Weights of a small transformer language model: 133M tokens.
Each number is 500 + 40 x the weight over its row's rms, rounded and kept within 0 to 999. Layers, rows and columns count from 0. Numbers have three digits each. The size before them is the row's rms in percent of the matrix's.

# q: layer 6 attention query, 64x64, rms 0.256, rows 15-31,46-63, columns 0-63
# k: layer 6 attention key, 32x64, rms 0.276, rows 14-31, columns 0-63
# v: layer 6 attention value, 32x64, rms 0.165, rows 0-31, columns 0-63
# o: layer 6 attention output (transposed), 64x64, rms 0.263, rows 0-63, columns 0-63
# up: layer 6 MLP up, 256x64, rms 0.248, rows 0-25, columns 0-63
# down: layer 6 MLP down (transposed), 256x64, rms 0.123, rows 0-24, columns 0-63
q46 121:509447460509520579492498554501481501452522508506442520478475470530502583508510470514440497520481453453499495512478565497527479501473462566523522470512567508525565533552424495438472398530457599
k14 094:429507559577467528529494466488524517489452543440459487504433458537551535531486523523462491543466553478525388461536539515510489539501525511516467502512517522550404467514517467537513424420532512
q15 063:479519519491480568547467395550533531461569427506504478414497493534468532544466511471538512423514585455528532481481524526508495524473480455487456543510542485468481485492563447566484555554480525
q47 146:505458535541478509504422496499504515474516481473485454496482491435431527481489567501500534443570554520493551447524560588555481466461470496525435509600504456495493493467600483553469479520470485
k15 109:516517521518427542495499488501517487461583541471478463446498529547485517515459538535562460360558571499546556397514525521521479504473504478487502469502500537455528448460515469525485551497459529
q16 053:529522551473475488490587490521562489562517461433495565481493480451427527506546509465479454503441479613519467541515551481457432424479505473470489492487476572487492518506548486499514502481488590
q48 107:529496525461481409528554537469530485488486428490535502558545506478437537531473525499587452480511427529513457538528514570514535405587542479467488492461492488521482446506552426478464508498508512
k16 080:500508521483489515478578473536474476516448544480510485502486521451516530423476475535548444530594486596451526490492454469511421497504535402557472545490491432500551501505491528420489533524546520
q17 054:498431474446513516495542537481422468515459565405430601510531518503528395428466512513492558501470503493534475477578521462471513506478521502484491493535451496490543562509503523542469525504532540
q49 137:518437495504479485490509421476526496415551506470448562514516540519513482463542485517422499431483555589475512463486502509431507559472447484508539509591512538499523537517492475582544508457507435
k17 101:545446503524515543463532462493477559438475433485418562525490464486514442483433542548497533468487562442494579455492469519470516469526458547517488466458532529538504529433502487547581532563486482
q18 057:533437512578548466513528510472543522568523510482427506461442488445428510469492485464511473532524464519493463525567455534505508392561469533529512531526537476534527507483413546474562457450504494
q50 154:499505501522500420513525583548489424484468450547573455507460512408450533457507473459507509499601491507483476455542490517430507487539489528521544546546573532512489440516429469505496471492501531
k18 118:575515521559499456485553529590447520441505534481504430562518513444420527512471538494501512517536505467423482533516494532486528496518530488487553466461558433528532482500428439450528475435462522
q19 062:542512486486516564556560481526498501536484539525522500451463484444461517513560487564575523477512494528531503428554485563455517406444513402513565486450452563452496467511496496520530516472543526
q51 124:543386459521460518589502502444476521493453471531504485521506474547502556515530490462448501481477442470459529499568469477481519500637552500544467519494575514484536446530482480469508468529490529
k19 093:519524461568493511474531534462539531495505504461496549567439515465558538513410468506496459542417506504472468454541507502492530490585498458446493527558496402538508508479564488463444453539459541
q20 051:540426453463433546567456500487477474511530503538497536471515477535537496521484513512500528489491525479513622477479576504515503574530457497395519491521455520505552445446527523494470550575523458
q52 130:516476451461566449453430450487518516475457474492547497515507458578578490569485483538506498533394552511504522533436498467505506527537504438521558494512590535517479481506430487493502516475511573
k20 089:522486460438455534538487477446537496526520527499401447573553508475560516477513428478518483559444534527558484516482512540486514491466476484536484454556516483531414480585473436484525499566462467
q21 067:494489512501505569497454576530433545473489511490564511556519485472554485456442543395458493544494517408524521496451511505486470592593517526449470517523461487474518527526531502529433503512476482
q53 104:459443426526461527548532568575489506490525515486509523516464503472454478470517511438438513570585568497463457454533511540486570552498496537483448430512479497447556494472430551526510488475486476
k21 100:453495468547515537506448478558482529452486514570448497460543553486513432524441535386495520437510489427512544503499519442454514581532517495465464528527524501553527534442504528550524464463451484
q22 074:441496485486486434542462569513503495503493498516502491430431552544576496450464461544499563537545490452416514509490467533501490613563463587484531500474521494506493440506510460476488525541470464
q54 110:442460516506442428518498457460483519455487515559509546533474548517477445520524510605533485472587451524478469439469477591492492528485418541558551442518531477475495565510490487467514479493513525
k22 089:495588515557485480529508508463480482475440477565493537542457403496546499439484481566511480461565491559477462503499520526503516533457432529531503500505486529513540497547518448482548521443374479
q23 060:497487453480469471514487453551472515511470468582446483552520483520559489470478533453453595513542521497577528494469463540415561562504467533514519507500494507450481539440465510535473490599475440
q55 127:487538483504513485464557462530490515491492499532482479459444477494558508558568445514486531528449490444524487518457594457545503530410467550483551500539524584557490470456479505423498553448541444
k23 100:490530542500487477488438472492512482483444547516502478498550514512553542529561505542426568521478558431488456498422524512479532488438448479438547575457567526507450449526446559527530548516525471
q24 074:566506488546499471484480545477487525460512483512449487489530529536436513508468463468535546500496519466529524392525497482496502488598541501486536518523586392545484463444584469439492498491434488
q56 121:571432487517510451511479528475553527422499526459431525557502536539481518487509497497469546530492558530439494495478413400467489440518512480486535502529611506513508450546485435531521506464471523
k24 095:552485508453426475470533551478499539520506434483434508576514501530504508468536483492492527479481583535493579444581464488437505424574520497553528501511542479567477493486472450469503444461491548
q25 078:500487422454494474501424515597561428530504472478519512492481498495539527511425490506553537506471506499470461545514509555542522540397542474595534548511470521513508471454450447496530549473466521
q57 119:448517453590546562485476523544481462501508492520484512437444478439522503535527579465415507465466474512467470464515606527573524535476492532500472456543465533540521451497488578452474499499483478
k25 106:488467448525509452490464500462425425561467562518515492517466477500524489617463551558502546512470482448505529490473550549505557510417492503456487608475534520464501507465526496526533468480456530
q26 064:482489617503488539453506554468462531427485495469512511482567516566537537518459466434528507534489520516508523562464528458465467494642503530475488476533522440496483478465561507515487503512501436
q58 117:466459535488438523497527449478504503441481410512506523549482459561517523562532495492481452433487516549475475604436530470523441480527521512514491501485553534492485475543494492423498487572488606
k26 100:464522551524428527541548481398474496485494492495472573516525473510469604527458420505475431577479549463487516527452484487512434511579534495492479481520551490545449524514550488474490526462504472
q27 072:569485524483503523550566462410446509507466514466491523474517504468458551505592477550597527485443514498500444457525520512475470434448523444446543515530509483526460435476524457448515553507544500
q59 109:476496491503408523504550481434498557543445475495517480510546527480531486543521497479563497511571474457494458493464532508512468481457401572477518480536464503543457500447546538421505613489526531
k27 101:462505542487467516475475466449493521483505510565538563496540506517439525457566469591530497452513546411440483533476613517494437475504548507500505507543465505521569445465487489416497481518512476
q28 059:482488416519588490517498492529556474478517497507494462534492431508530465454479546536406443551503472558518498547535460507490570488457423481549500485522456510494453459502496489498539439542605524
q60 127:534481471445508533478481529555495563440545489474449440494463501616501556452524444483510546574512542487563512528553470536485576490457461451526442491464540435505508483515451497544513463474507476
k28 100:508491515505531473563443498530557502477557438472431480516471468505538541414485483511492484490488514482578508452486522440531626564515514469522530481513483459504513583480421485500495414522519494
q29 056:529480514473483521534502496541507511490558455461556525451481502544561468514532512516560580481470545378490505459464501560486474525542580492505464561470526457517470436471518414493446450487467468
q61 129:505462486520497518582486514505411509535484442509531605459556422554553525516499507537538471454529433436500537543483483494464548550528514473491416481539450482519531492490530459513464432496478531
k29 099:445460508430525564540526500452482529446469512456523491502505534513595556514434468465514517500468398476478454479531501516530451535477546477505526509580514468509542533463551411580503513482494529
q30 060:488430508472468476453543449499503444485381482508451517504531481463542549524421471528587500507541494578521459530446488560485499490477556496528509517541484455542510529454446492550543498467564527
q62 160:530506531488484426484467476502497468511449517498512548498435458492521533510507476600563472473465485574518557488520533644525519571542532458514472497500467425458482494494446462546484471502474475
k30 114:556442532505534522495529460499500445511470448532487529434523483488515486562469529536586523524460474581466472455499480501551521576492522407528480453467560500520517523530475432534427529534426489
q31 059:498506385500578512579537458540425512448479491489485477559514500435523424494469511486441497543495517508582451522476509526447543447497501476484483514534486491556510509533476509523560469474570563
q63 145:458474428465512497570459435478499522466488502547570544556548482491563462488453491517520514413525444465517449527438426492440561534554451531524539486562512526509495526461509471473541557480499501
k31 103:479521407484516549565541455503424549465493505480551525571527462500521393463468461530534488500485494396443469482473518510442531510522468451545530513550483515509542471558465492524505562508527514
v0 101:559513460519577460542553511539417534512470434508491472489495403504458501513521527461534485520525487479571517496525475512546504451485555496474511498555581496499439479589487480411494484485465435
o0 094:508461611522519479516536506546517522507467501597433512438496513466443552565505457499536505502474477475403449465567509507530509539447559500459466494472501484511520558467483541538486473473425530
o32 102:486530474476436488448434502506583548516498540460486577563519499500510497437439536548538460468481529547468472502502472527494505516543476500551524549551539449466433478498481436555433593502482463
v1 103:485542510483564462453482548465505458476503475466441549456561512448529639472458545520495517545493496459533535488603543511522476536479469465508475455510485490508548458506537511533494478443422528
o1 070:498549500502488502420551507522462456436437554528526580548468517446523484464525465454510580451503520479452465587469466511589531570511513456520429480474499504534477498471471568507510492483526471
o33 125:525428505468374496526511497474472463634516449540505521485479493514534528450476484501466478494573512501484532562530543513472432510514545551528521511499443493499540479457506486468453452564489554
v2 089:437473493493487481406486488510402532458523465480487580491480609516475508537431522497509555482513580541534515499484522515541471467498471543530537432489500406550489533471487531457531467482514526
o2 075:580414465440537506502488483495475500548550468479460450449491563463556471470526537534539484514491470446575573467506499542442491539489492581430478509529475522479515533509441459543532459489504565
o34 093:524446486508469520533540536466560459593527556519462465499504562472451530468512521443418506559505554512442513505486489408515448504474522494411474537450540473508510460523576478473494520529490561
v3 099:543532534390500512510526500445484487570514511564463446548503445515508459517504408545460504490473546556500462477461525494579494545560446528504443538490433443527510533502426477467522493492481488
o3 075:487462516573487439430502509589490483504466480493485526477420484470489533610414541501456565517542546484424524572515457515462543553497505501523529489462546509519494509487451499558452508507479486
o35 121:529491508558582437496530482489473478494482570495449457509452521503491556595503472507501523500367488490506528499508496522535481490503519458400529472486594538522467448539467436537520520495482501
v4 093:464498572463520495481476460520510485560520430523530526523539476543482530514430518488487523550552435494530481463419429483480506571494521483530458495541511530462437606487536458548546482523516416
o4 079:481442467529545474449503458500542513498524443543501493570525496437481515536472478512548436502502523442481534541536504528495495421533558474438505432568538491502528428571443490440463581520522527
o36 108:542486522461468537520464467492492529446473444477476520453496483547569508465479477566475425488462546572597515511455547545530538543457475467538502522487487461480438559505470542572444483511549442
v5 102:513424417528426502525511430476566455505464457530505453510456480531548485516468434477532446485536515463486492512527570520551519508463523447491575512439511486567501564449520503566456457515533508
o5 093:532492509504503522507541497412484544502548456444526498437529502485527520387505499533491503562467515494513504509421523469434518454536456599551566540530455459530458479505498499465485493520589456
o37 106:502498493534481538503466574537476448461444528467476546530498431538533581569451478483495503525418398499535481546532515495538566523595502464529451494468537492515512515479465534477473433478479467
v6 103:546497499527504503503421479530423465501508542501501498452517448559552487536522506494502509482521501467546453434500557391531539521537583547447537505459503523508406477532484434511546531558468535
o6 065:553544573537478515526520532441513464521508584532480460464492496556559570445472489456431469505533521542508480493522499462494510475487397570526485482476449484481517492489491505459574388523494498
o38 123:529501543486480505450402514523560534492536525502473509437502466509529527457568490559552516471470562509537540432514603534536460478414457511535507466546490526499500495464466483517430479496419471
v7 110:468514537579494428522503502584528515488560462542512497522514521471535526423471505528555512452442474552496440519462439450514542567473450477477488515498507494442505457528530433482472546457572433
o7 071:481459510489538531484484488477476596524531444502544580466535484474513532458488570458407478517464484430487517491486485533521496446505562549502575524554537470550468473409515452551492525446522498
o39 139:485509477445480503528490542541507543468498496471514405483497510479433513483519468467600475473579545468588450430484544547575550481440535487541455523517549465500513471519456512471484488498461566
v8 110:517506555480489519492495534524514517439560506436448497506495463479423531498507517505459560519531472533468475504534539456458482470482527411477523516493548525503477503514454489510613570473359491
o8 111:528453469414516485537439528576525536534450527565533525527509503486572501432496495493504499518460555451507507505568524523452482505466461477482478455546377512480477536536436452505526560529481531
o40 109:497468524471507441496532503464555440511505464554545478544407505529540538450545486573508527478632488515469510518450457486483555475453402536514511461490527524524549523481518487493470493429512489
v9 095:571502487483507481489488494498539456521548554501522572487498556424550477559505499430570448453533441487508513479456540493515448468504454551551521468486520478528462551533452544533384536538470499
o9 092:477538523417475515562482501567455486493473525493461463530495524597521528454492543450417552499499551513604498493467481498496442492468440503545425542460506528489460502521565463543459485487538527
o41 091:548576548443502515526499543488549468493453496502499483462517511453452523438499483511533479494479503541497487526611483490495493541620492441419509518468454473486466455504501519536465532542562409
v10 107:546452511563534476532465553531440521521525471474501529531464524511533523464504530516472499554461509450541464499544541488569391513487517497488444539476459521501457490526433570532429413579482485
o10 073:500525480450548548535415462482518554521566514581541509571558505502524548465474499502462425483488521429467492512538455490493505431468478485541565492555476477493477466518482466444454597470493525
o42 129:545477574454436511486494532529486557519492496503522511481527493462513553518515433418484559478430497441428547502518480397477445484457547436511508546532521551530510519459582504537540531491478499
v11 108:494535477441385561478516589504492511488539541543484519499498505410531480477489475481492484493458503489504495559572499486513518451474495533480437555525481513545447553515546553496427531515401466
o11 097:488526452488519464463457518492463471483478464493498596515464494542566355531538558515491550512530500477495481508549438513486527578448472424477440494495503482524552506538530503554512539449513529
o43 107:511548478503549493490434501453508485507508486509557467523544506466516463526470487480512488505410520495456537501438499385501519472618531548519552501539572547497445450481472518484424553504477544
v12 089:473445551454471504486529505579564522493444455479530489494577520414547502540510551411417488506552525523502535485530518543457583475451493488533493552458502507538500463454562453466524483504483510
o12 091:551516449520577461528500436571485487576513504511401531505491496520530534505497415578440513552491474497499517438532461466438481483510492507570556520497450444508513524565459543473488450487496500
o44 084:512467463485424477478541498564489468498537398515529472496467467433502510487533493536476454502563548494467427560484515535485588520502525560517533520527518515542461451521397513440528510504570490
v13 111:488506472461534486545558536494462549504464438469529490464529532495514505539612465536496519547521481504506520562559401413537540478460532479442547431475435534516502473497497456565516467475514475
o13 092:484496542569483504415537525448546563511504456490565535358433473490458540475544462508572490510492513544443485478523511537500511500565503552527509493464485493467480497505455487435558459527491515
o45 117:471556513468557456460453441532517502579541464540529450461451479512565483470455429509491521533481503429563531529475429526474515523517533560504535535499422478449509508500495467559469529586467494
v14 086:530496414488457440452477537504539480534584520518474541530469542538388507457545478577494473555565501455469460518463556518519489525455519492441518551520453536451506491453555470483491494526534478
o14 088:472477517568504575493475515505507601471460493557544490434523449443498561481464507520511526515419489471461484561504485516492512464487552487577458516522503489481471550478439523589498523482425433
o46 109:479488560532518554517525504480485481486482532506481478460575511465520395563545526489518497519491463484456509426533552479549538528449462544452509471424475567534519441461535583532432455478531480
v15 106:521478438494567520452487503519452546466466451539457524521598470482533538510569446441541462452501520512460560474449530467516504518505492522448413530449526501487534429537539550560472511466534467
o15 084:456544574554505504500546490431531557468492456546591476465494524470537488503564519517507412539511516517446491517444497556524484437501541496477502495566433521447460522549504450412527464498505484
o47 122:509576484415436512498533469446510522548508542499502540497508506508447479426510433519512474502528548482499431565515506449505488514532469519508577481491535497556440485540434528416472589498550464
v16 093:498483527450570509518492488492508515484542544493488475505502547497479473526404445512525448441490539439524561440486448496488558478547461528464422511453446615531568464459501525454521516482541484
o16 082:517538507554481432432545519455523457536452456560510459505448524551471548466515526489502508481529525588514536512494469548515470581514485507453424451429527481427468494525477496502466468509552586
o48 095:503458502528462581531525522508497479397562459447504470510511492433426482527471451500524426466552505466471532483514577445501501438454515473551581486527555532496517527510504492463570513474527546
v17 109:527503523491522474467517513497455504498484535562483472540549500480494458425491545421538514460521481491449544451492459516438435529501578546466521522509511534565485557435593434532405467507506487
o17 074:523532482571490528470520483463507463463520425509536442485461446450514491527460471567441454486470549496528582538499553499482575511570500542548545505524482429520520472420447504492486466560510445
o49 129:469490601507478452506501534523462506450493537503486563504599492444457427425500478488557483543577493517491445485519459509428467531574471481534513443528512483517473572548454504516536470476504514
v18 094:517454446586490507504463517499437486527529459554524464461582498494495568520460404453493460515493470481518497549512443491473461523457513538460520489515502549553486415518552494460580495442468556
o18 076:449445465456517571523507455502486501540500522435432482470514510543495565533462580546541518482481506566508518477475523521499430438583468551441467510500509502477519479583504427509474537521510421
o50 127:478539510469495532467486475503466475607541477492510567464486464521464427452466476512531470475517530471499467566472513502590495516459541533595548441513466515512468529470472485506455480524439606
v19 084:474473463524502541493502503511452485561444517504558494525449505529473507462492501492551506478479467499527455463476483588636475501506458495483435522440501559538524466575544396439493482502510541
o19 094:509477573588515451519537506494510583465515433516481569425501547499518519449477466470440388490499492533483575485513475471506507446506592474507494536487507463439458545513491531524507550489495493
o51 089:528533497529525581451475432463508492509468534510530504528514470519396531590497538507478486477446506509502479500495503549555448450552534443554471423568532467486498525483515447457538448525454569
v20 083:490581507435519534498483451475562455396459503490498490520536490422506529573525551513513459517495545479404496462489440511509487456492468518565548500486532528547465472524569510449493522534487429
o20 074:481515498572600544583534508495486498505506607447451495463478537485542463467485485519505491565527473471552431474494445526476492512463572517458485533492487444470552504498482473451562442465453531
o52 107:486588488531452454559501463461437493446462474564502514531515439548536470568468483585441455474503419513562486499489541487480465576525468499485547478525516525525466508532532454463489501478579509
v21 111:498591466534515524482539476551531511540531475469526431470505585462461513454492549500526450487510508451517482497508483488489560450560436485455513509469457471506466526512529490586625496507508420
o21 104:509479590438432472530497493460525580509529504466426505496546528556526551484556501507528422500557528502528490527465478444533409452494597505467481530523532470498467508497533513429480445495483488
o53 121:446475519554534513459493509538529471443489467588515414525491515433551429530448469435478528527521508504479524483469509530464558484530448574565533500476517575504554468488424529514498452542465493
v22 100:502570480478573486466506517536422567481494541523482545427493434446409503507475497529498501519527501523466485489490557444575473522465443483460559464505546410487508509530476493493487477556576464
o22 093:504494433558479498489482551407596545586496501542521512554479493593527461478522494531556433536489445571461518484524491536470507456514520478485505464521496482448495445532477507421498510447473478
o54 099:500523526451461446520481481485552489526456584542553457486483560460503482550515549484528521444489465515513496376532443533484454504486450505466460549439511515451499507570557518500477582547473522
v23 104:470462512460529506535386493525550534457492528467470535469394557491494499474585501454544542547481488548449501485541493475442539477558558466506506476502537488504454556521527491461583517484499553
o23 080:573556474514481485543454441469544462544531538593447469493481496530535465517486499547437487517580448526517570490528436530510511559416508480529497491499439481435556511505466510478508491446450467
o55 113:485478451551533532501527578514516545470506497420470560519474472588519446460507466492526504587527529506444503505540441517510582509485547480484466459445457442510537465491460490553516413475545475
v24 102:477483519518503533499478505467558577364498522484448477518507537456509515553471475423489562423477523483525469539493552556492454542565460484548532503526547474478439521551478510527473471450470540
o24 081:540549545473467437478479498487512527505486509597445481576539473552525459427557464515507536510556510450584538488512463488536500446466463484567456511476479465521508506505510591455424480469474495
o56 123:465511428514534523532493510541440532537563490455486503511485444577480540484524492515455490581524479443521469520537450388444510460444479527473552524513528475480506517541545412483503506507511587
v25 104:480440533490468537471533478529531519534451488477413501490528510410527504496469521450528491468548485543459532490521465434491563539511474592452549514530484520544499383575513529489485464463508449
o25 101:497546512493549486492547464503513533498517516519505435509512475548459459525530445520522495475442502450522480463580463473497479398509467441506499467506506468471552492597551413491556485544527606
o57 102:470524472469444461469527500541533449533471539538481511489441511493459551466502477436419544526528504523491421516476508529502489559517519570613518542485526483555534523520410501470454451454486561
v26 090:491500544466483534496532433561481505519536528509519477465468464473516553636537502494495472414484505511481492530511432578478491493486414511488538483496492456501547560469566421481482431521475529
o26 090:449458483376508487425469512505510452527513553547466453548555476518523493535533445510534469480548526552482528521511496440484496481524450535460490388484488551519508517558490575451526509536542508
o58 114:470598502513509484609514501516473473491523493480488467445474488465437561467423547510466484453493464458562523480551569529523472546581531518484477543528494442471483494546515493509435448553514453
v27 110:562477454505537505485508570493556511443543452502462506530519599469524441516464461512477492473500519571540483419490480550502501533587547481480436459466515526440518461469518463514482499529520398
o27 108:413466476474522532498543488495506552535501524424531513485516464504497601420519400524588505476482477476458432522472490484472525434536475514533536488486541487543455494543513465449538553543541523
o59 121:578466510474479425515511486443559485459495436472528489559523549532518436488535484525496465542497583570496602472496496468491474486488559463452522509473532512493506418520465452513473471485516591
v28 106:605424484504534499512516448487469518493502507455509464433541488525490533452516486469454465484575516499440484572551473485488473544544580534502422524516483479495547560416534485508507576477534476
o28 068:511535553485427496504505588455524507489477596492503471431514472516513569503508529449543411549524448564508502561431553509526506454459482531518529471522477537484463478480472455447494546522472434
o60 119:545521570514559440469478589529426391541478461462557485520530482426513482533511565542565500552512438548480530502510519492468492491446497453473523514464508521486449489479511481504505501420542511
v29 097:547481463502538496441588545495403508460532506508536482566479535473560556557532476506505472494547510453456414446475493491467542505520470393459522475527500471492495573470532525472510489453541520
o29 090:444497520523445497461430522499568506535548461433504447492493471506420544558484536503564414434522532571528552507531509484541473463567503460456487458524532539434467542532520517478459502542490516
o61 108:525503516481487504563461561484423518479452437524545524487542471503559535506581477509492490520563438452490469499557538450498514505549464552486518543499557501536477435486539458443384446515496492
v30 086:546474416524513513498569559546539526459483507478454546514490425562558513529498609523516494484496510463491568448439453461558460538453439519505477450488510490509456512469472495514530475476503580
o30 073:469574523590457506546592528525464509444426487475522553496499487440415519520544514535492538533461491518499459507519500493477453469531572460502490570531440488472486457513552474470432553491495460
o62 101:514515465504438522541506522486530530501569515480450513487442538500460522401482512508397543406534581547467504462577511472408493518539506539514506502572525482479476508496540471535503491513512447
v31 102:507405530529542503510483549513578454561520566507462500517517442511533486511558466450512521480463572497445513515540469539491504450393450524458497522511479530475465552471538536469551491427551473
o31 084:473528488476473527523499537572505502477509484495579562578514453469489616464495434450503464434500443440417477519520502493484533522587520511565512502548515515488475485416453501489519523498477508
o63 121:494565469528547580497483519557487461465532556456465511423475499471435482473503493478425476582477525526515421493528560465549457499498523517553542498486484537502497527564411573480491489477509450
up0 094:545452549470505467541470476446475487540362465545523505542498535522540514517520466534459441457515538553460437495536498494466523558536467512546526500466490534489503475509503459504398511488425563
down0 085:469504477469473573528510478496486422442567524496519465541586552469445536533473499500542518513486491444475557549467472426472472522480598514481495465476518459507465552484422510515590503486549496
up1 093:546490561479496468511454433459492465481435497466481525510523470488396474483430593482473519544512511571499553445505478497538432506535576501552493500525481471466494487499516440542453503559506579
down1 086:435496482439507544494494578511451512522564469521560528499437507586557529460498419473532498429545589522460530498506529456469562498485525487504473429522447510546514502458475499542490476471533450
up2 107:476564532554456501533444528516464443467494512513529533529561525475476562487507570521481452555436507506531534480502471470457571431522489490527563516468483441543524530573508416510426472510436504
down2 114:488564512541485500453523511463436442511450503442477463463498472486443464534462514455470576478475513509525461551471487549518567484491539464423555489508576489500622577508494493548526478511492526
up3 108:550496531443540547517533470420501553531514540441464465518533518436477521500497492555528447511509541440443541515512502515570507542558404481524499559477456490514506504533454544539483505450573576
down3 115:464501469543494491463439540488560588530586468362503480498476524492586499514502475535485502503533447525394478526512472579485471433510474535494519528509505480500512454513523497511495494548476468
up4 089:572463561561468544532432544525520452483410473542494507473509518503519562490462459507514432433542464480556497469521466509491487438424508528480518479499539535512489426521489490489602469536546521
down4 091:528484443535494495512420513567523426527425512530415491573549584439438513488499531495513490458482464517555511483414465459541501554525469492549527493473523511560517500477565509497524529529457493
up5 093:556526418526526469537409523529465557535531541508481514496467528539463444531477428508529578511486505546543504472467547461481385493505479473524534480426517507536438516543513461538534448514527512
down5 085:484531537477468444621505529579534517492475408520506532513508462530489455533519518459502549526471498454447507553468589532501497432522529464605442473455514503495495459498502535458476461495496490
up6 092:526476452489477560439466500480585514491558486486408501527549501466509512438472546468493561466509502492459525528490478478561458506464512554447500538540480460484511503484389572489543583546518527
down6 091:463522390566479532531490487526428447469486484507499504554471465541499569547576510487491445587510474524461425448507503459549567512522481481529537472480517540497526460507568462546483540464483473
up7 102:529504493480506495555476490554437555469461544484443500544520526534506511433525477490540498599452469511491485490512536510410505424482469504482575541410459554398459529551487475504514486502499520
down7 099:476464457502556424490504509572481477494416442577455515515458523509519536510557559440496481429535520528613463484495517505457493452501536540438480514598489471498486462510536506491524491492492538
up8 118:491520501492513504505464490464495512532430461464488488535504472460467533451549559522453504506447529536445441545524476426520524471607479483481440502571445543499493560541485564529396557511501499
down8 103:473535504524513536510550530536540478498547465492523503441524460534413499543478505550530530463543483452524467519457507495478427516476544483568576515451508394525547474500483395484467447493565492
up9 083:499472514573548527481477494510497459520591541446487471548528508544501476560447537520518484559445542520505442521451499552475446444509485447535445471505472430428450518543451537492541539579490480
down9 086:488511548506475423528457556552495450580503473529453538456500409512510480548509409512529482495485457518541530498464511511415496575523496476428523534445532461563545554462529511487517482467491538
up10 101:489457512459423533503518552534442487396494469524463448490585569502446481522490444534459524485499475461539492536573485477529498502460527455491476505490573478470529508569516533493522544600518534
down10 103:540494574493507515460509548504488588493480473514530594538459534502574477511406447546438504529555430470504509490505451466500466539462570575478536487476536480461526495440497465515466500465531465
up11 094:517473496496456504561532564509503519473491514493465476502539475475387519549524485457401528512491493538518464494499491425463453459478501440494491525575473573584540488478569435488532560467514478
down11 090:455501492542517468508472515438586582546475460544500507478489487528471477521476504429534481497509465504526449464426506564576539550503504460469533472533495514519587513470462474600462513432470453
up12 092:468475486555474536425493446458482516539533474464478471513498495495469538464511551532486503421518514501533496542481477603478492550490535490550406534562435444479458562564511463461554570506487484
down12 088:525549520444480508528477469567460440579479517462516495509424502586517466557500557521561536488522508475550529499533456456482507544441450542527507445477583498447500455498460489450525421511481526
up13 084:469508477453544489534495532455534521477504509459442575553410484457544512497509539463556572519491516534492515456497540501432481446534403455552549489462521443500518461503528542449486477557457561
down13 084:499574434530512444447559493538440483478545527437504574538518490493521493489541423483430492495494479534509486505476495472548502569483589513507495560485461545413453526458504493497511488498593537
up14 109:500451438551524503534443552521551453506462503467447517545570532592436476495575545495487498540537514476441487481472443457536564491477549572446457493505441484457516528496500471467459529542529485
down14 099:459435562527469519516572500467468545493578581515484447522458467487541489441444405455507440528504481449534532535521498559466449524533487478517519495478577504556415491506467507514514535528505506
up15 102:439455543454507575506494518495443539531460499498408398520497542509594517448493503459508470523503516479476492488510477470481514501474524563566429471494509473520459504510518502520527518445579601
down15 105:552537453544433446516594493538546491451475499511549495483450425470476470481506463537461520476478481500442554552518555494567495568555415519500502513470472532559456514526465495505479551524483432
up16 118:419510585491563468522500514407449538548547503542541510495516423542529563540460504508506445513506536465500475536586536477471460498429508471524506535523494470481455441515469499486581516458476531
down16 123:511484481518615489471481552493512522613486532527512496416439499475552467499493474540464420470505497540572512448516466435474539518505516473539466463525530456554477499460471547553431515497491497
up17 102:529466573534473443538511504552484546486521446424463459477498455494565488543507488540602508472538498448558524537554490488507451515504522457459531430445459520440407489514506462461520544508487473
down17 111:466567442560436515446535472483459545517503538511497546552455529484510511535430454479452507466515491482561579531520486514507538500446568421480544505442471503474569485431456482500547456456535510
up18 103:543460537474549504406506554568519567550406520438480493503550522509511444505473510476475467427511516523498544497458462519504512479495412537481516519547493517508446521512552462440436492470565543
down18 112:433510445490506488535592446479521504430534481453503536506601447467594555470493502530495459541524512470470479504479457418554518579531498539513503550466477486462494512530554437460496511488494495
up19 114:438473520514492508532485517449483474498551542560480491448529494519502572453485579496566477477462492543510485534525418535502520491513464472404507516466439500569472438514445586520507486494592520
down19 101:554520416454478541432465540463492512534492542566487465461568486477534433542486462539460538495528524584497445481499505543386487526468561468565520516488499494460507517472541479539473545455502487
up20 110:482511499462433511481534481521489483500515495502527451467497468493492502505461553615518558515375536474566476520591524500477529459490381476486521467479457526502508536502548538494535482446544498
down20 114:446446562483519477487489506507548476455520487452566490520508506472518495491563514463456394439473482409534562522460517533506497545572539537536535467473509507577454517506468517546427490501471564
up21 099:522475480473497555475502523490506531446429441524444441616472508551490580519481512480469467478458528479468450534470482486522473574573523473534506529580469479460493577491561491463543521534524497
down21 107:505449471493529514512520529493547453526455558433530559435454562496529502485474566486562492576445509518494559507519506491499487555497406517477450517428567606501478473483481465478485503449508489
up22 095:505441410465474496485524445508514547461456511522472488506520461505452514502507502560449420499523540481468550482576506522537446492477408475574567526439547523502558538563516479485433526465501478
down22 096:504499510475589549503590515543512441504506495443548541528469488477441549499439514484540553456458523437484442579501511471482435511511481567488519538521495532567468445419491445526496461529507496
up23 106:514512475545559476466418540505513467518523553544546525533482564515515515424440611521515481517513489529486398502478460481479482426539451507562553445551481491508472456500548509499444520472477506
down23 099:495501525526533497458487474510459501402504404461602479525480535537550490493529497500546499521436480474462507425461465421551511498496519550472453455471516524590581523509493534497518555494537490
up24 093:563508556465543542453383452474466467510502477522514517532481515520463624482548509550467537477444494517439480491501440450496469482529480450502496494523548505553489481575473517540532502519464570
down24 083:558462507491529495515536490504545479531511514470476503535512483544520467465479495503504486447506481514477434476419561409551462654520523520555480510471511431518540473521470567538476491470454444
up25 121:462464509582455563529557458498502456517467533475574425553510443511484490484536460521524484504469520431537524542531466444481471503417510465509529500502554451482474583536456514505496533418498560